Each number is 500 + 50 x the weight over its row's rms, rounded and kept within 0 to 999. Layers, rows and columns count from 0. Numbers have three digits each. The size before them is the row's rms in percent of the matrix's.

# layer 9 MLP down, 384x3072, rms 0.067, rows 0-281, columns 2112-2159
101:474437525506517454501424488446503459513525531505426481539531586495395527430489573517445536518564466496473565375482377526527473495470539566527603
100:539496470535463509523549434481417456575453459482508528490442525492488384488536600490456532550517521456455365471420527548550541478526399573456483
102:489525529459487573521575507520518499448535439416492522527572449467491421572562510440572518465579510491557488472508469435465388481500532495564517
095:583528537520476471445469493508538575456527418513456429451535488507532524558591495427453510453582478329504581438451584540583528529537478519502557
098:469505478521475520456575463486547452504423527451532492551575587501405422386505457506476435444451484547510519459463489537464473529458505512630434
100:538451572544528587478411472445466506497496547489547446401457485528501525447494559495477426589521569566486568522378505558443546474554619550458541
097:544505521404489465426471435570442439464577464556519471566502360474519481461524572506463404459484575472570590473561451529579628529579421484545504
096:550522459576535443515490491601442525516541501497474461507517550459572486472492553480582466437443476469430515456496498492464485500430506435498555
100:458538589446480455534472551538566612597452439536471480517519534530529467565499522422470538449489510476463516473497594501467550517421560479464560
104:522467480470514411585533531511501544534530523458587502567403481523540493403538398512511479435554485497477461549425568552486499495418509460414557
100:470520361535475529476470495540407561509512580508543473561531495485459498432538573506549442511458534506445362464433509450503486438437470491470495
102:524523510464501541449506559427604460559430520521556519482550537534552503398463496414499502503440485431436518528567486505498451521504491473525454
103:507525540497466537485520489495474493521567562432502499590530431559494510482442506450504443491563480532431500531549496455583557493419448455558503
101:439512515502514573463441489391456531480430555497431507501439490449534486557564459517466354496445497510488501517559503588466584464504493546502488
099:516463479600536519455497561583434459570421354474496509527479515506490435471572465553490520399565518528453441474513599565489556534479465447498511
103:461502472625547573383486488445520531490529537490485579476465487482499490517565462481433387494544533506491404508464530491456470460486398553481531
099:472509460526509516527499420448491450435459447541535537535508515517509415497468548455546598554501612486459442598516549472378530541513402495514509
099:478464491402484482373474497468393494446463511598369559512514526511418405469522509482461504547428488453457436535497528556534547441547401537497466
102:435514452483468510547531514544482463530455453441568501494412467431450605534523522505516478456472512413500489476560496563524573459479530498473573
099:496501569479480491518554527467531477517496561547480592562472614502465561484426520484483524529535472500621528542595478520453508507533397502399467
102:455454541459521451546540524559487392643488537394580592446502436449377541541526513462485533582559471627489487521474485564545477513482590518516543
101:503453507382563522403424514421442533479426487531553454524542548452523514563530455546472561566507454546603457509464449508528525436507554370554601
102:504543456538569430610425409468503525497474524508588544472497449500385548458451563480480510445535511530480466391501465583494509481468467506467451
100:558570523546519490497472552509442427507477416602544453440534491571438557480461471482513561487546503555458655491521487473481560524469592538480486
099:465434524552525501418481458560484489554511476565482504543529540503583476506537516501589561504439558488464533564397388490515557486428465510556476
100:550427430426477540486505543515436436544475570508422498478478563436427458505590510467502542549553480528522515449493453513556518451542549482481569
099:492497599528448550581545488530491491467428444581466573551540523505601510448510606583448464557526551474513475526548546548510390461567459465503539
098:567648515512498495565496477544576481542573567563430537462583532514459466532487447481440490513573537429493538557460508483464528551532493497563492
103:520342497449555436546484529562535517514469550495490489484452580549546530529493545499458496493408443403510436474499531521532418452463546514457512
099:491488470505585462593573503373590451459486488487496523564457596430447560449556503525565542412450514508467410488465529537516492572405522461542521
098:481524485444428523426491509585495489592460462515449582518509505526548464568535433498513522484515541483563517556446538461494552557454538489474590
097:506492468526495535526633418476487541448396473456609485465506491585481496464419536540493567544549455504463503379521607445446556462532600489503556
101:468547461445481494513496549579532454466487535487558458474449437517566462455466498452512412532506567547486524471546530568481446532504515485477423
099:580509524489423477491424492539509420447507530521521556507595571456472499413505524386466361499459439477446524503611521501522525480525517472511487
101:410448525468521543452559488489395428423435406457533484486464546478485482573480381514524427534479488613512508431468463464584423468495500506524452
099:479465417482464422462590442520434473530472505523478444481453532563437495599498422531442512526569479415502556595460539593513544476480448445520565
102:481565572517517470449475434457466499416467537525474438551458555542548527512452519509523563476450575547492528484454496536555491565520576527518623
101:430483389427508430491391473456497545462502532500520493482509424438421440510497573541532490581569496444499500399442469448525517408421425511505458
099:522426533503488671507498543429574363514514522607455459450461467533468557445483552566582494507499571545500540504484485435495483501596500551464470
099:573467452542541476495482424467513495539495483527553487485489521417475505462465491482530523524482475474439530578488482488509499378411530413386496
101:530576524420545484533441484519560608559586535541443521525497442574423526589452472535502574504538459424497578551487419438531467447572583425524544
101:517531490523610436542543566517562475518574495534542538585505453539467555504598503474600416571505462451429431480483590527464530517566528500448511
097:511491579498540510539508514554454538573515517535437559527598487535606520556489483551470516509477651418579640557560458426537507457505604523550578
101:517464397466502488534445522476441481471568577488459589469492532395497561524451579520460543459497549594463513588497436486556460539408580459496517
099:547555426415455524425565579478537549473519504487493512460596436461441481552513520459399534544487551498513563472546452502463554518528526476500539
100:484460487524459519517549488481512472468465519440548514478614542573510519438431442527497387611537482499552525604499547564614544489416530482509515
100:514499489511464477517444556525550478535464458496458555485502476473520427400528523492439453448566488559588478497606473504454443514597445494473491
098:635533473573455526596453527544531569494459525503446531508545469450498512499494598607448454480588499621513541412483369462508480510501471576520488
100:432491716516511532486465481512593512485561404457484513468460586478490451485508516442464530488444440502429464608470468510469535501415535468524451
100:574467537486563534449529500446648629590438592633492533498492573534511486426541501440481459514504471545519631443390511419590509468549491488464454
099:443598424479472520526599498524513577439502450437511534510559532474492414365504426520518502520579566466466472562634452505457489420481531449527503
101:474511468523471498473466563513491416420512450553512557477458500516462557445430523521554406491449447521566525406595532459530495600474529494554497
101:502546575503485513515468469575553502502524486423532548533427405529507513528419389463550557475455598540520532556508549538525498533469453533494557
099:461541457440449397509587573554504496559472503525527556496535530458542500504561420424417484426515572483518503517445595509418527468504512512513465
100:482529539513474518376481517505526533517395462461505431439561468583438521613488445501366477562442434468575410510565579480549512517556512395484531
100:498416514495517380469466521562502445596487418520534473494549461557463464431439554526446483531479556498565476474571373587506509488418578555498438
101:520499411621474471459411458491553528425613438429532501404503533511389548574556525641469445579397531506512474490512517594481531471520481580445438
099:542491479451512544513507470502462534458549494600484427550520486511525491465502527512439544479513459457447551483435578441503504518485552551576567
100:516492465477541488563436524552463402392536473484499563535590485489518453531508436498505454437528432484462466514552489484465491602451407536458406
103:463439435510544479508510456382441511514535413514541512522544545483567485483530391593465476585536476499447480456484489508465536554554458535549453
099:509418488485492426486508480507420494465469549449547399513422566605494521488592491441430422536375497487553580441529409581545570425511474533581491
102:445463499622525438523498560575426539575543551424554489451552588530484635601374562550434537453505494545539404433491588483490399425494573459575458
099:504441545565483544468509485496476520503452475472451470573503445560463513477476456520539541550531539497417541597395540512477438483483512545511488
098:522567438627477508487478470629453454508454551441439416512499507520576435576533422514437416420397423500482468434552583463547476594599515511571461
099:458512446554560454552420453467466487473509515546500578470538551493535550508525489482617492570603416559551482467405510546519499566493490559564553
099:485450560474471479525517542505507577572518445422561432430544501530593483502487475503499490470482521546447520574526491526455525480501522507575528
103:563430570491510557523598516501503585500521443412508421582510402432469495536470499541480540534501420573459541608489486573450504470549516459460379
103:544516530500441414422469448546522486633468488438555477508473501469541485480471518578600479462498411627452503459555515499529448429432500529534418
099:437460532482543474456421497531585508567447480446586520502420422452447481461462454515491442592510505412484426553535420466581504500402397533476562
104:507522525567450494619538539498466517568463549467416476528462487474562458566465471469498598468432502555509519542429414448545544516510596472478469
101:540473580427575517487425546579474436599455563576461491478468547543596487450423507450436499459590481589419534525463552446418521460546508426468521
095:619541601513502559338541479572475532509501507449595532524489567438548486460503508525545502498618592572435456535527519497524441493508455490527540
099:516552415626434525562470522533398423480530598563516544512657433570507446559433474541534348470466523421451489462439569461493500413379568515408464
099:405529490554499477409485487443533543436540610560540593461532565417458496488547523506353496530498559541469537527498496596518492556372515483501440
100:610548540566440416441548485443513546492502536552465479585539540470504520547423543516537534527488541471584528497574445545529496430591470529487512
103:524472610514505575468545441559442502533546503435589519566524482519435501449511467506502628532476512493471518525503479456449550495541428496544559
099:527517549478479481456539480512596603445456392517513473474517495420597476440535488584433563451599522475487449516449496576623449494584602619523409
101:551500523382423545437495434442388557473458462568434448498433481634521528528549465493524542505498492505532480432529523523471496414493426609483534
097:466533546489410456472492567481517585499532543509469500500443456506542469560396581505483508555532591552594502573560451458463444487532455568519574
102:499443469475471448534515452577478597554463530500462480509505483482566487503620572583462497440494440545503461426481573524468612451497459564530556
100:492497485533576554510587468510344449503574538533503521424522554587495484434427505522417510398561529578510393463520415467550459491488633536458478
100:470550584589475426424426353583494514598449529444538439482509596572454479424490511471472442507487518554599516495438460531401442461524440483435396
103:556527446499566475437485493510508557513560482512475528616534527495586479484507458470536415546384422428512458478566501356509312513491683428538446
101:552504514586522411442430434527462510422448604507463428503437464461504464536498561504543483540504531519583535556491488493493529560495558565463574
103:479470491439513439531473530525536469489415533477497517606550502487490451466528494546537508494470475519511541445463491470519454442521530513417515
098:551470569513542529520346511465611474510536496554473499547681501501547576529351475457532483583534513478521555526504505513454432567439567447497474
100:522503519403493438491490531444472466494459537544499400552493462466448542505502575496570507479486460435552549610505496500548513465655560533513520
101:518500543538600524534452545501446582523382507462480525539527493475496407474568362474398546401609541556509488375429505482555644583530471477410492
103:541482588536464453522480488633531520457499417512556442496500533503526543487472622541454442567497604532541615520577495465426478501464544462490465
098:595475468460543560533445593421488401428617486553513509488471534458526507445568448470558510479447554595516407582435547563445510517554438490516624
101:527531518482470490486501499446521484433517488542446556444606492524423527562496535428541552526506500472517361594516542520521412639430542387475477
100:496568483481400468556598513643373500538545404563488517512508489501518531559471437441508405502528423539510424475528515499526597421511555492515497
099:435576565498434408509493435495555521574528538501462590545524468551531530442534527520558451537508624457554503536484466468471494460466501447515537
102:548582496388506496374526516490404548522578461492493477589519479447530462490500484500557434495575485489536531625503491505509573544485523520530485
098:402532529455545527500465510437563510485543453462425581509567568589518474499583477491453461545513542449545472433504510500355514528461497502543537
099:488486522498568530420506506461452555516477484482516529501399527438438478570537520449520533422452457430495576451407571488536458530500535456488495
098:509486459493395419505490516461600457487468502524523536605437439477453527502564540466501397529502450488545459447545443501396461467476391536588410
101:423450515502464445504494527399551497498460549482495443551501561519587534568523493477482503580606543472471524548597446490518458490580585559419433
100:469567410529475495545486508489490405499499562614549544511518541426521390611410520559584502522478394495507492532562550467544431567522532505489530
102:584558463460500583499531500476529497459511517462530458497554452529440515567446470412437457501517509541483451536577403498532627464440486471488451
100:463492542513528481499490497566515544535554489500496531581508504431522550543518626507477602418489472481581526488502550530564423505523449509485556
102:535432556521486528505497552535561502467523468495592581475488473387467483514540516549536433565411428598542523371459528539515554475549423475421437
100:497569520590499541422517489461510528456517532525522470603425495435520517424458495475482538438525502456457438596508574479508584495479465491556610
102:555467651605453454511571453619416455597477429566519531443514517570507579587529450476519495504552547427487490570509506495544477504561507422395503
099:492515449498483512477505517534565549436521483525485464464444530460499497522483509541525464521511513485471471440482516499501461451587468437506590
101:493507494460521541542550454400481367522538416541472586429450485486483599578517543448553509521475471411493503543535548429552495571513527477514470
097:579410524506608551470475479579495469464467409543473554587548496527449438520435466469548491459462426448530485521484500445515546622484521494547517
102:541500516538533455378424519524493505588486423476475540526533444502505525466425415499493517515456506472389448590588569466455559463502495502462498
099:487484491485456550500521606426506534484474518512502488532534540424522499600525541504497539469511537577523589521469520458473551423506507456442443
102:571487386436487472542475537530539460547437507447511488453518469542546537516499522504567444581399496533463485501537448530532546553551575584555515
097:466505461458571534481556610472579496553465587433439563596383464541463443561475454464419510618461513512495556470615460501430441510495448512509494
098:528464559465457506422549399376469445444425605589555530535469481538521527502482493542525555466459547486487514532504465523476512548517462545465534
103:398455492517492564402519488486512570618538502530506565530458546566428556499425506497561414559482443615581495471530490502602446511529554513470614
102:467510477445463551412454481523455460434487526542452493504445544510559414511575519531494548454471502466531373558505480463501420567672625413464506
099:473392480605489513491538466508577418497515477530532528464576478528593495457498528510466547513485540486475526580523566510495466488428453454464578
099:563491546516520481536440511486468454564542464538543516551499507495368521434530506499478477472554450507452575427529533470566509614409535427527463
102:514417477423484468578464463463481590521489482597530491415533553499557528469536461441473596533474577492487467439425459470459478415379439519446537
098:526480502516498479520449437557526486512478475564535446525524581467480434605473445546426463457516529444469449448593435428482496491515530500447504
101:576519479528532417497589469497502491539535479495522537549494499495524605446466462501566477516462491514537574479480440497461521566521562505554496
105:530498455535470529467604633601537553504548545557498474548521523538448474570433371420476477547474399470491619550551482475511496426383499507449482
100:457513568569521396523411466452489537483518434457480483589509526483540444468516556507426549494488472501562386476441512528515519553435564494485452
106:506496483506523498504481527481547489362532415549523426526406510503554446457497492552462467548474456602561474472530459390547545574525513518444469
099:430479520428461614457516504469506510456436488503482529467444550485506513407505449481510481499514381545491448357528474471501500496528412543470505
097:551547531490475489478492560457586515508479560618511444523455494505461389521537488372496461406499497474533437604448425585451551520532483442530454
103:455485457587466491579517534487474503485565459549460543493461513538530487455522461471468526514565555567481455561399624447475486528574457540530484
097:591492481505495465418575502444539461456519535475530477499491439474387457508499551558551368403552543435455603452481411473485586546412458522566436
101:461382484562519518478496447514440574549500492534539521521464509490613482558530474518456506444525430506512490415554459517516575519579548513560465
098:555503543416550525471481510603481500472437487482434413553505568513515431526544459491415421509550589405470462470425464468522530466369533486514542
098:523483466472466491464471538468486502479522386531428598567486457543502485584503384524465516418401476583541529476601534441409464510451491452438518
100:394529529531460466550538536376496514410532498478537556485467387431576435486502473575561557442523530424604477518507568561494443545531587483503546
098:478487423603510597439527404526505598543475564467502466506512506475554430531460592518461550451439582558476380502467551499431504532483413555553537
097:524587480547567441571439521528424541494473488503526537507553589466468456513562516584536494554550475538521559544585505447591494572569527465365531
098:558552498466551466522535550489529584492575469495467546596485513442616530455561500460571522502386365427533519466506488471546549525492526483528523
097:523532429462436550466544588464531587444494547564471567509462466496427481435477481490498494559451591438458493535520481477405506515545409416473535
101:561465537475539528506506456522439442468452486462439569535484445488487531487585495491427514529499457530617522488467542515560556478555553497602489
096:507464490404493475591421489511623384531522553582477500387452345435474489560487424506463591428564445493489507456527539447519449476367532462513644
098:559555531516522417518499531531613526510482419452504429531386446456576397557485398413515482516530507526488425491542503536524597521507511515515451
099:513500514502393487512468593510587482471490493480493492504575460519406502543506495446562450498410563475395473484508489526475485518456551480523484
100:578456486451513472636392567541549467449438606534417505473545469568573525532586533470467538469437504620559471494466598444531555525477527530560570
102:459451520573501512330542636532490499530511529418382536500454403502519482425584431471527532544595542430495439474520459533516473550479384420504466
101:538515533470576529509497536424509527488569524549492550424384592517513577564484520443542378430458514556506524455587413559511578526510539480531414
103:490580564428501455514548483519400423429492449511500457515528495502516525476504552506515619561507452551455526469522546485481519513476574464587490
099:443492510522566425459502566503562482554432505555535395555481503490468542561475497468473434478493541529492516539423491568499502607490513541534485
100:468387535526456441485502448532464527512552428550499494573440469501528496537490510575530396430531517563410470450567551394390489482555406538570520
104:536577533536573558434453507567478491465496531485424578574542492504396511459451467508472489505528591560468579443549505526541534503515500469444440
101:501513446403484509564556540573603509512543391428539463544507527560454440455485518646492580451433478441451534490523465573465568496486559523418496
100:421461447449418452403441522388434566588537491477516473517528534551447522488433472541523604484514496434524677539559619522506521496481458474577533
097:524515517444525486505526616455575543548483581534428520427346574430556490422457553538458499527416512392513478441516490477555493499482508524507530
102:476597503555474464537595475528429460485572537403521459480498518421593405649511439526654431476536476472533483495518489467584504445556576411589479
096:516467516535510552454437469507502487591428586458543470447534557503606527621448509541522532459589584533362558548535588479466564456504399573525525
097:443476457374545575470488517450475520439469562603478469635456435448471521550532541495503372573459542446490408469517499622437518461565514568457521
102:507497479468465506525506571473486457466521531514574499483443478491533498608504559517512548515518462516688526489603410473492590590566538517494501
098:462469493397483489488479599537438438568462518490487469575593488521470468553491507512546432431428445486570570501422486499543534420470570482381514
101:445560427489485476411470584496377583524470496489528482538462493500502477552502447490533513533440489529563572484461578386509503398345492581504408
099:480537462502527554475504497423508572547513608501551581479587475413350555427471476482419408512574504564390469543469601503416462470523466461473473
097:459558503542478563498533536481556515454446480467495471457480477477451487457460511484505485510407565477544532526519520441524447515605525489573508
103:431536579531462580581492396557459502482493504527435454555521448425538410627407580440431628553555532431466484525492496524558473553542554570537453
100:463525483509493564553445483502540538450503481473439542502491463462507515499500538419483526487492436521535440501659410523542493467543490545575458
102:512445428473510473458554416494494511501432460455535529554478523576390383460602457525478408513460437491525502383532618484546439549544493522485504
103:554546480527513490519503455544487507534497554535476550476553484504590511521528488515446498559497475511544452440475529486492515530547442483443574
101:607482515503495442516548512613575567529409474490484489404530510513504464401520447462466439466504559435433362444528509510452474495553512551502568
101:510413436471551488472476547495579543355495479491528514507436500476440518455480478541545554462435447503570474516530557467549519468581506426504485
096:439399379487414473477528513586502526561495491515436515550470502536527466518543435523546516470505468499534350513582408399553448574473574458495469
099:603560531514529421479421494530468562597528538473514488477490489450421423567438518553473546547478503568497490548508558473545396484544490444528522
107:529517524427487513448554395473468482502448515493496573560500468518371623502557607570504511509533493565520512445543509530543521478347573625508506
102:619499528491587393561525421470454547503426437515515528555454592413517517588397550539438479386507410456524516459497512548509514588495541559610559
100:542485521543497484517496553461486537483459507471386503558469523449580449465531512526520519530427526502485488507551574540420495585504436509463485
097:538545519561498500470454384559491436599477505527480506514504548604530404575546471488434479504537469511493524443566530432488482549573454497576531
103:517462514521439511543457449492506496416533565441484517491508518494571501492514565436500544466539529524533470567442495508559502461528517557490530
102:468590537561542520589552549615577519610476504514487433534469562529603457506410520542493535499539448449400456497459506503444480505504560506582551
099:453492566528487513412392503448493447519481385556524536512495573543471550477494548562489453482588491442447489475508459441554553488455473438539475
104:458402497459505538530462469436525455437479429562449404545552495461523455434549558506480485520487551436495528432436496366498538592436562435494498
097:466536551473570423428540485517492526548585587447565506631397560484495483545526475476522419459563536478492527554446526546495524534371499503414425
100:461480510561506437549503552473509537515492485549537522536516395483513533484510507441574416476546496535545528441550501491487545511458578612457552
099:563492622510507508576477469512545475522462626424599529487501434521545599436462503531592455546528515501505527579535425521427424481510424554463557
095:550473530474410504598445459446508561365527473485450440554506537465463492519476483523544393434542483524455400526494588469517534533554476608512453
098:469507523457568461474589432414460579536519567482475525447577483505424421439438531516549502547508561611492574483478504470457490456477455423493525
098:499480411420421539502509448528563566473394441544524468527457520445508468487454520596392574418481501468478560513502626442543579556575487433457455
102:460495501517422513535528489447470530500484430508494491522514452543529551543510470504571510528476419446466513549499501494590559516497526431491410
099:485513498529549516557458494496480489490426497476526510470412482565416514574467636455591503466430463477450488483466448463453487490524516473567535
098:458486468555520447514501467497460530491550484434524481509529461525456510591482569482538598450528522576596473561543535517530485430467518551488569
100:442543473582524580493549497363564478418446508568447445475463499483518506550537417509522444516513518427481411545494531523525462486494516455403496
101:486522493475604538556501500526479581411562502436462541577487531528495484506484457500503519459486415559449498621569506434470515487480540566478584
097:458568586466424437538492479484473433601549480448497497532519482510509480533508496498505455568475455508574504507512472465489501546499497546565556
098:518533486517525516444551555481399449614433385534488553533450386502365546476495453529462465467409422498498500565459561523537495490504492560513519
097:495425605453449407507508449474522600505530623463454578478571519536483471502531507528521510458505506504588647570476500538590527505537503520481515
101:527488478530490435517550495452502524475508552511549526484563463520552599447457441526571516417537512512479564457572539477506458527490544570476453
102:512513554485489473467529428423420583486481437417493581488579521464536552462530535585585491483477452471543547454455472474570525586533586529463559
098:572429492500534469506558470503503562449493456473479560534525450532468516485462516563501463499415580460527498424465439447396544556490436531519451
098:462433540526479513525495521562532463514440396513526513469433514458567550468568492495469450495395514555547434466451492503461458542640440563488515
102:546440542663474598559538557537404570503579504518486473463495485477464510548561490526482495511518472535494459557411595488488449456486454496532565
097:482454404470504506487493492517524458474451461529511473470523507511560507520589473508452511541624539528425506503554507478548541559453464501510519
100:527460448515579508448446386516547471552545467498555505448466520507443558432499459483400497500507534561395502618432548549491532596468522602479437
097:516482445557478578523508591468535452472526482455525549557573601557562574533407532534455460479542545521514459540473467502480514540479539470440523
102:483535410484562438453473458462492570563573541540550519495490486494452500531530502509530598563505435472521489482468405498495546501558444534392449
097:538523554447535445477480486479557515545486453437434477548477507510562472454425528512404532533424473575472495457504489486507492480588500426518501
098:456472454489486489514454500444519529587562472479573431416496442439454538493478519469485586594548426457504485501523479500492488484421471417433520
100:620553571454491489524477567513478513430459399486416536514452469598471419500465572494494553607522549442507446477478557566507417534547531461475542
098:544591524464416541528489605505516506468466531615521549505446486438544412522466459442463545509474509500510523494519546441524518401512435536509537
099:458469442527537516523467407496506539385492517445469526545514432518519446580434524525412486434457524523491403444515482444499485506450490559494541
101:538537436518489539577482563544448572464476456451520506494554496540570487403507464509526457503530491411421503482439578501565526435468517472526527
099:502468518480510473444504511429625453445535485536482527519516442458476471533505369517464523467452389486428445418477522461580524435437568428526556
100:484407487459447510467408520539494545564479451455529484440486461418447471575500535466430546559590576509555518434601496443599500502494491510436527
103:578538512476521460500477495516543495470492544513508445437546595479467572631500498600611425477416473472489555451543547437544486508587547455467459
098:539515371428524524530545509535503555478528503457453491532477519426438564476529516486439534410507521444411498481529521554481494543409573425421509
099:455443495493536465411471544418536479577453476550499537562543357577402511424473507452523562472528634493492434487452600588514558605468457488419469
100:456551546573553405508426422482429523580517450407506425466486435542544480548510597566496428501521468461478555528504398469516506440407504454476470
099:543522531566453462525534455508609459437542550556557573517475498529475562539407520456557499564454406512473512470458495485553544522449436469437525
100:460458514489548515452581652531471586484479446504507662550602503429474503650522522420469535482561452508437532479478515455537478582542441510522458
102:491507445574492530476473513542513425489513391453506450383512460483501479486525550442435408539519645492516467527508472584444563521616546482443471
100:515499518477567573490492453534540551572550463556560501530474467513556574545395569422489520536438333452576563515508581441522550498457486496482600
100:482427478506506439476463480416482474548623492536444535608436545546436514472542492536487549521574514459514605475560424422537477548506465581453459
100:444491449508451529541550388497562508452555423441577521474474555443536480500574524470487448496445381500441451482490538498525466531503424460541508
101:554462622472499551579578628544533480478535570423379623507422416491441423449512535549552560442558458496510557406533576543509570504475542529581523
099:479468532472518383505496462524531481467565465544519514500490543548322412520391475427511488501501496492572496540534527562504555442455548530465508
097:589478504390498519442503559496546397483527556539469517469483469473504498579478651502411430533453483491468490490553539460470538499427509460531458
099:534442502550568448500450517569598472468480479470528531550556420519528493576503509515492579443490465560530404533495554490594575451484518400455578
100:539533539526502491523490517537479456461478506589464452488406534532445561552582550415512460491496525496468585485565558588533487515521485486458445
100:535461450511489511540497516502376545512393408435537413418573581432570526477549473517582469540523510510442452421504500546427563504601479479586464
099:501489566542546511510477447413531586433514467563470433545541464475543528478476471504627409474418463515642482509500480432514549442568647542493523
101:458429510424425515454470576547504535509569464521433524495393590494509530473537580477568448528487427429421503460468516487472471525520444538402533
098:473556490504519499558501455353481493482572532533495440474545505491454511450532535406532512473569456469506524511466428520488507571454436522502491
100:585424514502496631570524489440403539432482544504513546451493596525454531487511583540515494462573488511456447470555516569444523513446565563513494
117:475565510520469412441509513443474449505571502510456608509483421528372584508546524456446459463432458447577631552437462555442490513473469603501495
097:446388516501465462507449495562460511534493473505563501530526446438568504472460444528516450508501522496519553482457510450514483454584503535470489
101:442612518529404478655556509536466483487523508554459510568513430475563580450432492439536521503526440533548499512489478433494527401523481453462502
097:537449463474450537452442461532533459483391495478385441470427515555528587558486474461429481490451534503556476567446577540439461456511461560537458
099:525475451479543524559615435538485494573459400532451460515549383435410488613517587466474514507471459621498585493479558541452489489488475485533597
102:520478516528512538453406529590457578462473475497418371489462516414491573480426456577468449446437436586400509542492432434481542499397572469523579
101:480507493449464506549568442627489367498474466512603583637526408435528556604445468488484513411429458519527523567538489469492432535506446458451521
097:526427426480556474579539439514416503545441476558543513569527504513531518477544548602446438385598446447547502558612424527553445510487493535504472
103:397571579414488522458535491464517546417494568532448456506562510494517487477559462476453384411473483598478501440523490472469545469533571575517482
099:600512461389506533509488537500546484561516405432540497469490527495564541407519478475501411467529429474551449564456474506412504477611580507575346
103:549453522508535600516523444467508529542437473489506515351462550533366568528493525537518454529498507478496559457616528514538465506489518551531481
101:520609510537511509518562462445497544517452508426472560571500386489458482462548569535482454433557567469498504468518413474572502593529401415530536
104:545547503454450544388521457452509608612499471471544429449575529541465479518471478463539410514443441531530498484494510524475453483434536456451415
101:524563466487485513519524638468430499516517465477455464460571506508552507502532508511464416513394458521443588444504438490545502505561511452526464
103:556408556459472495516556444540398466390470539456406531542527486567464465459499519515538476555449505433496524559462571472502440500502548487488534
096:523587520513578493444426482508496488476434512524535431563483524536432451514504521528547483517523493545497550426528530381538504513560491506530515
096:421453483537571498564376527526503515512406552573518578611456437478446450555541508484550383533440516410451484483475463471447483430541503446446550
103:420510571435504430537384474497487525431479484500552519420486492553603521436543541485528567536476450424440409501429486560494522523518545446606455
102:516554384525555574567481480402499509522448539593553518507451441472507500495478448496582468513505484513506503556473428531532523447504617473452509
100:507434473494426491444513522483472447529488485551481436511390414597486528562577459546461555478480492532535551474471501486531525464554591507435506
097:422469501446453467502443526523463525563436526542496444448586535440549455478529476427544491490465521454458553469490530500571454536520432522512411
097:464476557527404508514476443482519470446546493441493453512422443487503530532506485517525514550510497512542468490494509522445478476432564460517436
098:531435581517475489470502570494565512537520462541497501470499406474453583475414566482504480358456518425543559473507467463478560579528524555503466
102:418457508532412516511546516394504434476459502460461522521490377515547399521478551569512532550400455414430498517482630495512494553474487545454489
098:481512405573520490410546525458483515556495535497505557513579518574579424489527527526528456564476543451530466547440372578534413563592509490504443
100:500507515444475490543413518509430396568484491572446566483506471560552579500442596492604522423483477452511420500458514538493513483521460513538478
098:492424519594569435509411531503501619591466429568527502500521511457503483467467550429366528453529472548579420537464529533534585584555512602478454
101:518528505530470405459505501468487508504567455510539540493472553485541604433383450472523426437482543434515557501510503467479501518455467460523422
098:458490544490517596605505514567539552608383406389495493527483506502566498565519410451512362483517556471517433480569451470528546470431446510571500
099:461539462500483495498485495481528432494425407494502436461519447519440552460436601540503543447465502478557625553509495523448523474477520499547567
099:486489454539427456496462487521478424463470413501510516515576520408463442462450484535526427520468387611473480501493489529528543474456471445465474
100:502462547524499569458552494430499556467425418565540482494518493443544544440506493554535443488440461562540515573522484503475485537377585479527481
101:510486528433542503544575425479413518488488494491542463478442526465537529505523612485538510513578460501443502441563498472556502450633555475518579
099:469542518440563455539472401538470511477517556501472470549462546539522482583399400522390510541544536471486546489500479460587561518499535490537599
100:444513544531477398528476550474449545553521494463505579502484461513495425510594567542472453407437480380530611451563463517530516486575474556476454
100:565450457521443514508493495508484494523560476563527439492522440513511560488507549501497568511493477519500501573486462554403454575625507450502453
103:614521498467491444536546405444509595544504547527446547552392493491553475537489481478581574453554515544407444520428440508474451573585579575485387
101:470534466478601537433516524545546481403563545352500510570459499473530543493444474514465538506478475544567458504466535522401532538430461609572586
100:557594394505439529414441571520510493488553617537579518530502519478527484458503623432509408529492411579549575560576496446580552528444631492479525
100:529413502437521506429504523541545547548491477431523434435417501470563422461460451500533467378451568538534504516529546559486523426523513469403489
097:571570561515580537460533472453486558449509508463547452523535501482570523537507498460532435565578465472437511471578480517419538498447502504481545
100:580504451479547466464547542511471571566514540531483462612470533507475514541595505551540512524451536491513469382542416519465501474510524590472496
101:554471495612428467499418508391551506428450458484504530477388417501501497523555566580471502511398534510518538610452465460445463493451422509574486
099:542431470441518503560490513458505473444610532466430425474504537509536583548558534541592508520452497514510523468543563483525487483470546555459530
100:575468561468555574455509534440464517514564543542515500545458546514442501396404466516444405399548439590511521433506487489505497403451417556502563
098:504520522501519554535498537509450463445504503542537516453525479448493464545522499576477497498565350482512584546472593469454555550492556496502517
100:467522401513483445519542524517596536500389515556495532572513429584446420441419500508536601512504459445559461418531510569441545560498468492548477
106:503414442446448436416458421459567456570426636476592433537523504529486482408506498450498521525444469472498476543550518548435463447396489394488518
101:485539502470455510409488522524582505481479468465482513551605428488400379505451446511533505495420489605495548566435556443566465496534574447465483
102:544526494477469534504487540593477449471450469438492501436445576517538396528522527557405518631571476507455484521490492448485524529550504482470387
099:434593482473520529458510546436474522528470490429613426498569517472569589479452494484531514443479497448531517413442515477429493530498491532456510
097:512485562521440489462376417574461444499557457589451462535501574536458562441475468498533420515549482550582478483498502529456441483539445594544530
102:555581435463532488435382532514626581460534406510537549527518452409498495554553461588422487508511524535494509387490507453473550501437489544497391
101:526519539550528434520524401466537558601532457433517494445571575551448493445435567549579629579483488590515582529541423501410450499560565431501398
099:520517518556514490581523409479526567495488515383451475548478468519573504529567436450411630468432552446495502571506518590477420551444473500556463
100:540534493440520495514525500523559484519467486467429455449624577449533496511498566512422478513434558610449527406489487489474517506524428500487449
098:479518518557483472502484461465549519532542541521464481496494398559496492631398451489531471506530451574553512531470413455434636458516448472481455
101:546521488476471391430472429493526531519578370521503424372472563465531557387429385502477517412455513484417498457471491466511460471502575520454438
098:519548589482545514511511413436513480492511531440507542491481509565528501521442501370511452502483440453554485476595440437500456527484472438428449